{
  "rope_base": 10000.0,
  "rope_fraction": 1.0,
  "seq_len": 1024
}
Each number is 128 + 24 x the weight over its row's rms, rounded and kept within 0 to 255. Layers, rows and columns count from 0. The size above them is the row's rms in percent of the matrix's.

# layer 3 attention query, 288x192, rms 0.0515, rows 202-209,233-241,265-272, columns 0-95
size [ 77 103  85  91  99  94  61  60  96  79 109 113 111  90 104 106 139 104  67 116 104  96  96 104 138]
[[155  77 138 125 108 128 144 133 107 127 133 109 151 122 121 135 111 112 114 114 118 119 118 122 123 142 138  90 110  74 137 107  69  91  99 129 108 135 131 144 144 138 155 193 127 136 122  66 163 141 114 149 155 140 105  89 166 173 105 176 117 131 149 183 138 141 147 148 138 119 103 121 152 112 134 130 127 131  85 135 114 138 138 163 132 107 104 127  86 154  85 122  91 123 130  92]
 [168 149 121 154 123 123 148 178 132  99 114  87  88 107 147 136 113 131 128 123  98 153 101 127 149 138 136 111 123 120  91  95 137 117 126 140 143 201 136 104 130  58 112 155  97 161 103 119 121 132 118 123  94 177 145 152 108 142 119 119 160 158 125  98 149 108 115 139 171 113 188 128 115 148 167  88 116 110 143 116 130 125 118 160 156 115 142 130 126  96 172 134  84 118 109 132]
 [151 102 125 121 122 168  82 137 139 114 124 115 104 123 106  94  75 110  95 128 124 111  97  98 107 120 128 120 115 134 119 148 110 125 107 147 158 140 119 135 117  98 151 134 124 132 151 100 128 137  94  96  89 110 117  86 150 138  93  91 116 126 154 149 190 131 149 182  96  94 155 120 148 139 121 184 101 138 155 100  76 112 151 133 131  50  99 105 168 107 102 129 152 121  89 152]
 [151 102 162 103  87 119 100  84 121 109 119 114 163 101 113  87  92 134 126 113 124  97  98 118 153 158 122 112 119 128 164 145  76 143 119 120 137 142 125 129 114 117 145 140 177 158 105  88 119 122 109 130 122 138  85 112 116 146  95 101 125 172 104  89 112 142 166 122 106 129 146 109 111 134 130 127 136 121 101  95 134 107 153 152 159 127 106 175 113  99 130 138 132  93 126 102]
 [115 114 154 135 184 149 135 126 113 142 153 149 127 169 134  69  96 160 126 125 137 103 128 148 118 137 119 159 140  94 107 112  78 141 116  55 114 102 100 106 106 128 111 122 154 125 133 101 165  91 111 155 141 110 167  64 154 151 123 102 117 149 115 138 112 131 149 110  99 129 119  92 127 107 122 152 120 175 123  98 129 133 163 117 147 129 123 128 118 125 128 134 160 107 131 106]
 [154  99 119 128 122 106 143 163 173 119 132 123  83 156 122 144 115 128 141 135 122 114  93 139 131 150 128 135 119 118 126 109 119 121 135 127 142 138 112 121 167 128 146 156  94 147  99  80 130 120 117 107 109 175 113 151  98  96 117  82 131 119 111  68 124 143 129 149 174 176 176 105 124 164 133  86  94 116 126  98 113 134 125 148 145 124 135 139 135  63 137 159 139 158 127 132]
 [107 136 110 165  95 127 126 183 122 139 104 135 128 132 165 135  97 145 122 170 124 112 176 136 138 179 105 131 142 102 126 136  72 128 153  81 114 144 116  68 150 127 161 128 130 138 142 107 174 173 144 132  96  98 118  95 135 156 119 160 127 100 107 137 130 147 118 123 111 137  98 165 134 121 165 127 115 127 101 130 102 103 136 126 162 122  53 123 145 114  78 127 117 155 153 138]
 [145 169 136  95 157 121 145 133 155 113 105 107 101 123  91  93  99 144 124  98 147 129 100 169  94 134 105 136 107 157  95 100 131 143 183 128 135 134 152 129 102 123 131 104 119 113 119  99  97 129 103 131 119 153 136 102 132 150 119 134 108 128  90 157 129 130 101 148 150 112 139 123 142 132 124 111 110 123 155 109 138 166 117 120  95 165 196 103  81 148 131 137 115  94 137 116]
 [156 123 132 165 117 158 128 156 135 171 158 155 105 152 121 159  62 164 107 114 161 146 144 144 113  93 117 115 115  99  88  93 126 108 131 140 115 129 151 133 100 142 122 155 108 123 142 156 154 120 134 133 122 101 133 141 101 165 162 101 179 114 145 139 138  64 121 110 118 171 131 152 125 128 106 154 120 179 114 108 128 163 149 155 104 114 155 101 128 119 102 149 115 134 118 151]
 [131  78 168 138 139 138 144 111 113 125 138 156 107 114 104 112 142 142 118 137 143  84 135  99 110 151 131 155 136  67 111 162 132  79 124  80 150 102 129 162 110  93 130  96 111 103 112 109 127 146 151 158 134 116 107 120 146 181 139 144 162 147 134 126 159 144 137 152 123  67 140 152 163 184 109 169 109 151 139 103 160 166 140 158 123 111 118 104 143  98 116 147 178 132 131 137]
 [118 146 125 127 136 143 118 175 141 119 140 119 117 112 146 117 168 128 127 108 113 122 150 142 114 157 143 151 117 139  94 126 162 107 150 122 171 129 144 113 126  92 180 162  98 146 123 141 120 149 110 137  75 129 139  93 134 133 123 124 115 144 121  70 128 112  89 127  97 148 113  96 138 127 153  75 161 117 120 125  93 185 139 121 139 182 115 153 106 151 146 149 112 163 123 149]
 [ 95 105 119 126 111 142  75 184 102 125 124 152 147 128  99 106 141 128 166 105 117 122 151 111 133 130 112 142 118 128 125 119  98 128 113 150 110 119  71 124 119 125 183 124 105  98 121 136  96 141 102 147 172 120 108  83 157 145 111 136 150 160 119 145  89 130 152 125 136 129 173 128 136 111 161 112 111 136 143 149 141 154 134 172 125 110 111 119 158 114 137 133 160 105 117 101]
 [129 170 119 131 127 125  81 124 141  93 127 143 124 158  84 125 159 133 110 149 149 113 161 135 103 136  91 114 142 115 144 161 117 120 153 148 117 145 121  68 154 104 184 116 102 125 116 143 135 123 146 150 110 173 138 129 120  83 121 163 123 102 109 111 123 151 152 149 150 147 114 143  99 135 143 134 115 118 122  66 151 148 120 164 116 128 115 149 113 100 134 160 119 182 155 132]
 [137 114 169 125 123  80 129 122 117 142  97 177 138 131 137 123 116 124 135  98 116 127 105 106 170 133 148 126 101 103 123 118 144  71 116 108 122 164 111 162 121  94 132  82 110 135 130 137 116 113 122 121 140 152 137 123 164  91 146 177  96  90 112  92 140 103 135 151 128 120 153 126 145 138 123 140  96  95 130  81 168 132  94 136 118  61 120 130 104 145 108 146 116 134 124 131]
 [125 118 140 163 104 134 105 146 157 137 111 160 125 121 139 118 154 133 126 143 143 114 130 126 135 151 106 151 161 104 115 119 135 133 159 131 154 102  96  78 190 143 153 129 115 123 119 145 102 159 115 120 149 152 102 149 142 115 142 115 164 145 100 129 151 125 161 135 142 153  85 146 114 118 120 129 138 140 128 128  77 160 127 148 103 106 115 148 124 144 103 160 168 159 113 146]
 [ 84 140 115 126 103 108 103 145 140 174 124 162 110 122 152 124 121 153 120 101 145 126 161 108 106 136 108 111  96 107 133 164 117 166 168 134 131  84 104  87 141 140 145 149 155 120 147 130 126 153 114 182 188 144 154 159 139 156 130 105 148 148 156 153 122 131 130 108 147 122 112 142 129 139  84 130 119 118 120 103 115 143 150 143 120 105 121 132 165 141 100  84 191 178 125 119]
 [164 128 110 144 135 131 155 159 154 129 127 148 156  95 129 157 102  74  98 113  82 160  99 139 131 131 137 144 135 152 139 138 136  99  77 152 115 172 130 139 109  85 120 114 154 140  87 107 131 101 124  96  87 121 121 106 121 151 113 132 109 116 116 132  81 134 122 101 144 115 144 110 125 131 171 123 133  96 126 124 139 114  78 110 128 143 140 138 103 112 167 100  84  91 102 138]
 [ 96 180 125 151 171 182 106  85 114 173 116 105  82 110 172 113  95 108 110  91  89 135 106 166 121 111 148 122 108 142 126 163 131 176 139 127 152 133 142 135 132 104  97 103 169 129 129 190 120 112 154 118 153 128 172 142 118 132 128 120  89 125 132 161 152 157 133  96 154 103 128 145 134 172 154 156 108 140  98 111 133 122 129 122 113 128 177 115 124 146 141 134 113 105 109 137]
 [130 119 118 110 138 135 156  90 102 123 152 122 196 119 168 115 107 127 135 104  90  93  66 125  95 156 116  98 126 112  80 148 117 149 161 123 106 117 127 183 121 109 117  73 145 129 105 133 122 165 141 141 122 118 126 118 132 106  95 177 149 154 162 122 125 126 109 182 131 103 126 135  90 104 112 154 118 127  92 129 106 147 110 158 148 162 157 131 135 107 106 177 131  69 120 135]
 [150 121 102 111 166 144 110 131 134 142 124 139 102  96 138  94 196 102 157 139 122 168 123 162 171 139 134 139 148 152 136 126 132 112 121 127 155 143 123 125 118  97 153 144 100 176 117 112 117 141 149 134  89 121 169 117 128 129 146  99 126 130 116 104 131  89 114 131 122 109 126 132 123 107 133 118 191 126 126 121 125 134 128 116 150 156 148 113 126 154 202 113  69 145 125 146]
 [108  85 164  80 135 134 106 164 104 152 136 123 149 127  93 112 110 122  79 111 129 118 137 133 143 117 168  79 117 145 121 138 146 127  80 128 143 102 123 121 116 148 130 105 133 137 123 137 131 143 131 155 176 133 113 155 125 158 107 122 162 132 110 170 123 169 122 160 108 119 147 102 150 104 124 145  78 164 112 123 120 134 131 188 100 122 133 106 145 122 115 151 166 161 120  92]
 [138 104  94 160  85 142 147 161 153 104 161 185 129 118 132  95 114 138 129 122 125 109 130 133 100 147  90 126 108 154 107 182 100 133  95 142 139 151 141 101 136 118 156 122 119 176 108  73 111 106 111  96  99 183 125 114 140 114  93 157 136 153  85  83 156 156 104 149 125 135 149  80 109 133 152 135 127 103 131  78 104 137 151 162 126 135 125 139 115 122 132 163 106 170 136 116]
 [133 142 107 178 129 133 128 131 128 126 146 177 177 125 151 160 103 158 154 102 144  81 133 118 104 174 137 166 162 146 111  85 116 134  98 112  93 125  97 114 120 100 109  97 152 127 108 131  91 124 136 131  80 121 147 126 165  92 119 151 138  96 127  87 137 142 116 101 129  85 110 112 136 150  99 167 121  98 117  91  99 123 127 148  86 143 164 111  87 146 118 153 129 103 171 100]
 [125 123 129  89 172 139 107 126 143 150 100 130  74 117 141 152 108 145 139 170 108 103 137 141 146 111 113 130 186 168 125 178 150 139 140 158 142 135 129  93 187 118 163 102  79  89  89 113 113 105 113 121 126 154 121 180  88  97 109 113 127 101 125 144  93 133 154 126 134 136 113 119 149 173 152 112 135 119 103 114 111 105 120 124 120  99 131 141 101 152 131 121  95 149 101 159]
 [151 134 205 149 128 114 153 113 134 140 123  80 101 136 152 132 114 124 128 146 123 104  64  99 166  80 163 107 136 130 158 103 125 136 141 129 118 113 122 188 121 181  94 135 140 118 165 114 117  79 106 125 113  96 112 135 108 128 158 128 139 125 123 138 146 140 145  71 121 129 145 109 133 106 144  96 161 148 130 188  99 166 148 142 129 161 132  88 116 122 100 110 159  92 136 101]]
# layer 3 attention key, 96x192, rms 0.0524, rows 73-80, columns 0-95
size [120 201 107 104 100 101 101  94]
[[119 146 113  98  92  94 135 105 127  93 131 133 102 130 139 143 176 141 128 143  84 138 128 103 151 135 176 132 131 129 158 145 119 120 125 167 129 168 123 149 148 126 118 132 112 129 145 155 119 144 121 130 108 130 160 136 187 154 146 146 131 113  99 123  98 100 114 166 136  99 162 156 144 149 143  94 143 105 107 178 141 121 100 102 132 164  86 139 113  97 136  96  85 110 111 146]
 [ 97  99 139 103 149 132 108 116 129 174 102  98 141 119 105 131 108  99 113 107 139 122 133 103 126  81 113  99 139 135 137 126 125 141  93 121 121 112 133 138  96 210 120 137 156  84 152 158 140 109  71 129 197 126 121 139 124 145 117 141 105 169 124 198 125 156 164  75 131 125 119 114 144  71 131  98 105 126 131 135 136 108 145 123  99 136 127 117 103 146 121 126 144 109 119  92]
 [109 103 186 132 158 123 130 136 131 134 140  90 119 106 121 158 110  86 142 111 137 123  71 104 137 105 137 112 106 150 112  99 154 139 139 130 102 105 155 109  87 161  97 109 133 101 136 124 131  83 114 128 155  90 105 120 101 128 136  94  87 107 129 151 154 183 158 123  94 131 115 117 171 116 130 111  98 133 112 138 156 120 116 137  87 159 155 132 118 176 135 135 112 120 115 126]
 [162 127 108 158 139 103 166 162 150 131 127 160 107  98 154 124 131 162 133 139 132 130 100 141 114 141 127 145 119 106 108 132 135 106 130 141 114 146 119 125 167  64 117 102 103 167 115  82 169 136 163 132  68 139 203 130 134 104 130 116 133 136 132  72  85  95 105 163 142 137  69 139  90 149 137 145 130 106 132 129 130 144 129 142 151 113 158 146 142 138 146 132  94 131  78 164]
 [132 120 165 116 179 172 141 146  87 149 129 139 147 121 129 162 107 123 175 123 120 153  86 107 156 107 127 175 157 121 168 187 117 122 131 140 133 147 109 110 131 136 125 118 119 103 153 132 125 132  72 129 108 114 118 124 100 142 113 117 114 199 148 136 133 131 144 100 125 136 140  91 142 105 150  94 135  94 109 103 141 130  82 105 107 131 108 123 120 143 150 120 127  82 115 137]
 [175 131 134  88 127 145  89  96 140 120 105 128  91 126 108 151 122 152 101 168 105 114 101 159 132 138 110 103 125 150 183 166 133 170  98 159 155  90 122 131 161 114  98 123 142 151 152 131 111 140 114 109 154 136  81 127 132 101 171 117 152 128 192 158 102 139 156 150 123 106 119 146  98 132 124 121 139 186 107 131 138 100 139  94 125 146 105 142 106 109  98 144 119 133 118 158]
 [115 105 162 116 125 136 120 127 129 120 123 128 152 146 160 103  85 122  90 136  83 150 128 109 114  95 166 128 108  67 149 115 175 140 121 138  91 125 137 159  92 132  93 132 171 176 173 113 110 110 172 162 125 108 106 131 140 115 134 127 109 120 143 116 111 192 116 155 123  91 135  85 154 151 129 116 146 110  68 137 136 140 116 143 125 148 125 137 123  96 117 101 102 107  91 135]
 [ 91 133 125 108 158 163 114 158 125 107  99 115 147 139 124 126 124  72 112  93  99 116 133 144 122 102 166  94 144 117 135  77 119 121  96 118 131 134 141 125 134 136 124  74 134 114  99 119 154 119 133 132 131 127 110  97 135 125 111 180  66 118 109 126 104 137 156 150 115 102 105 158 125 148  94 129 137  92 139 143 112 109  76 138 115 128 155 132 109 143 148 141 111 132  91 132]]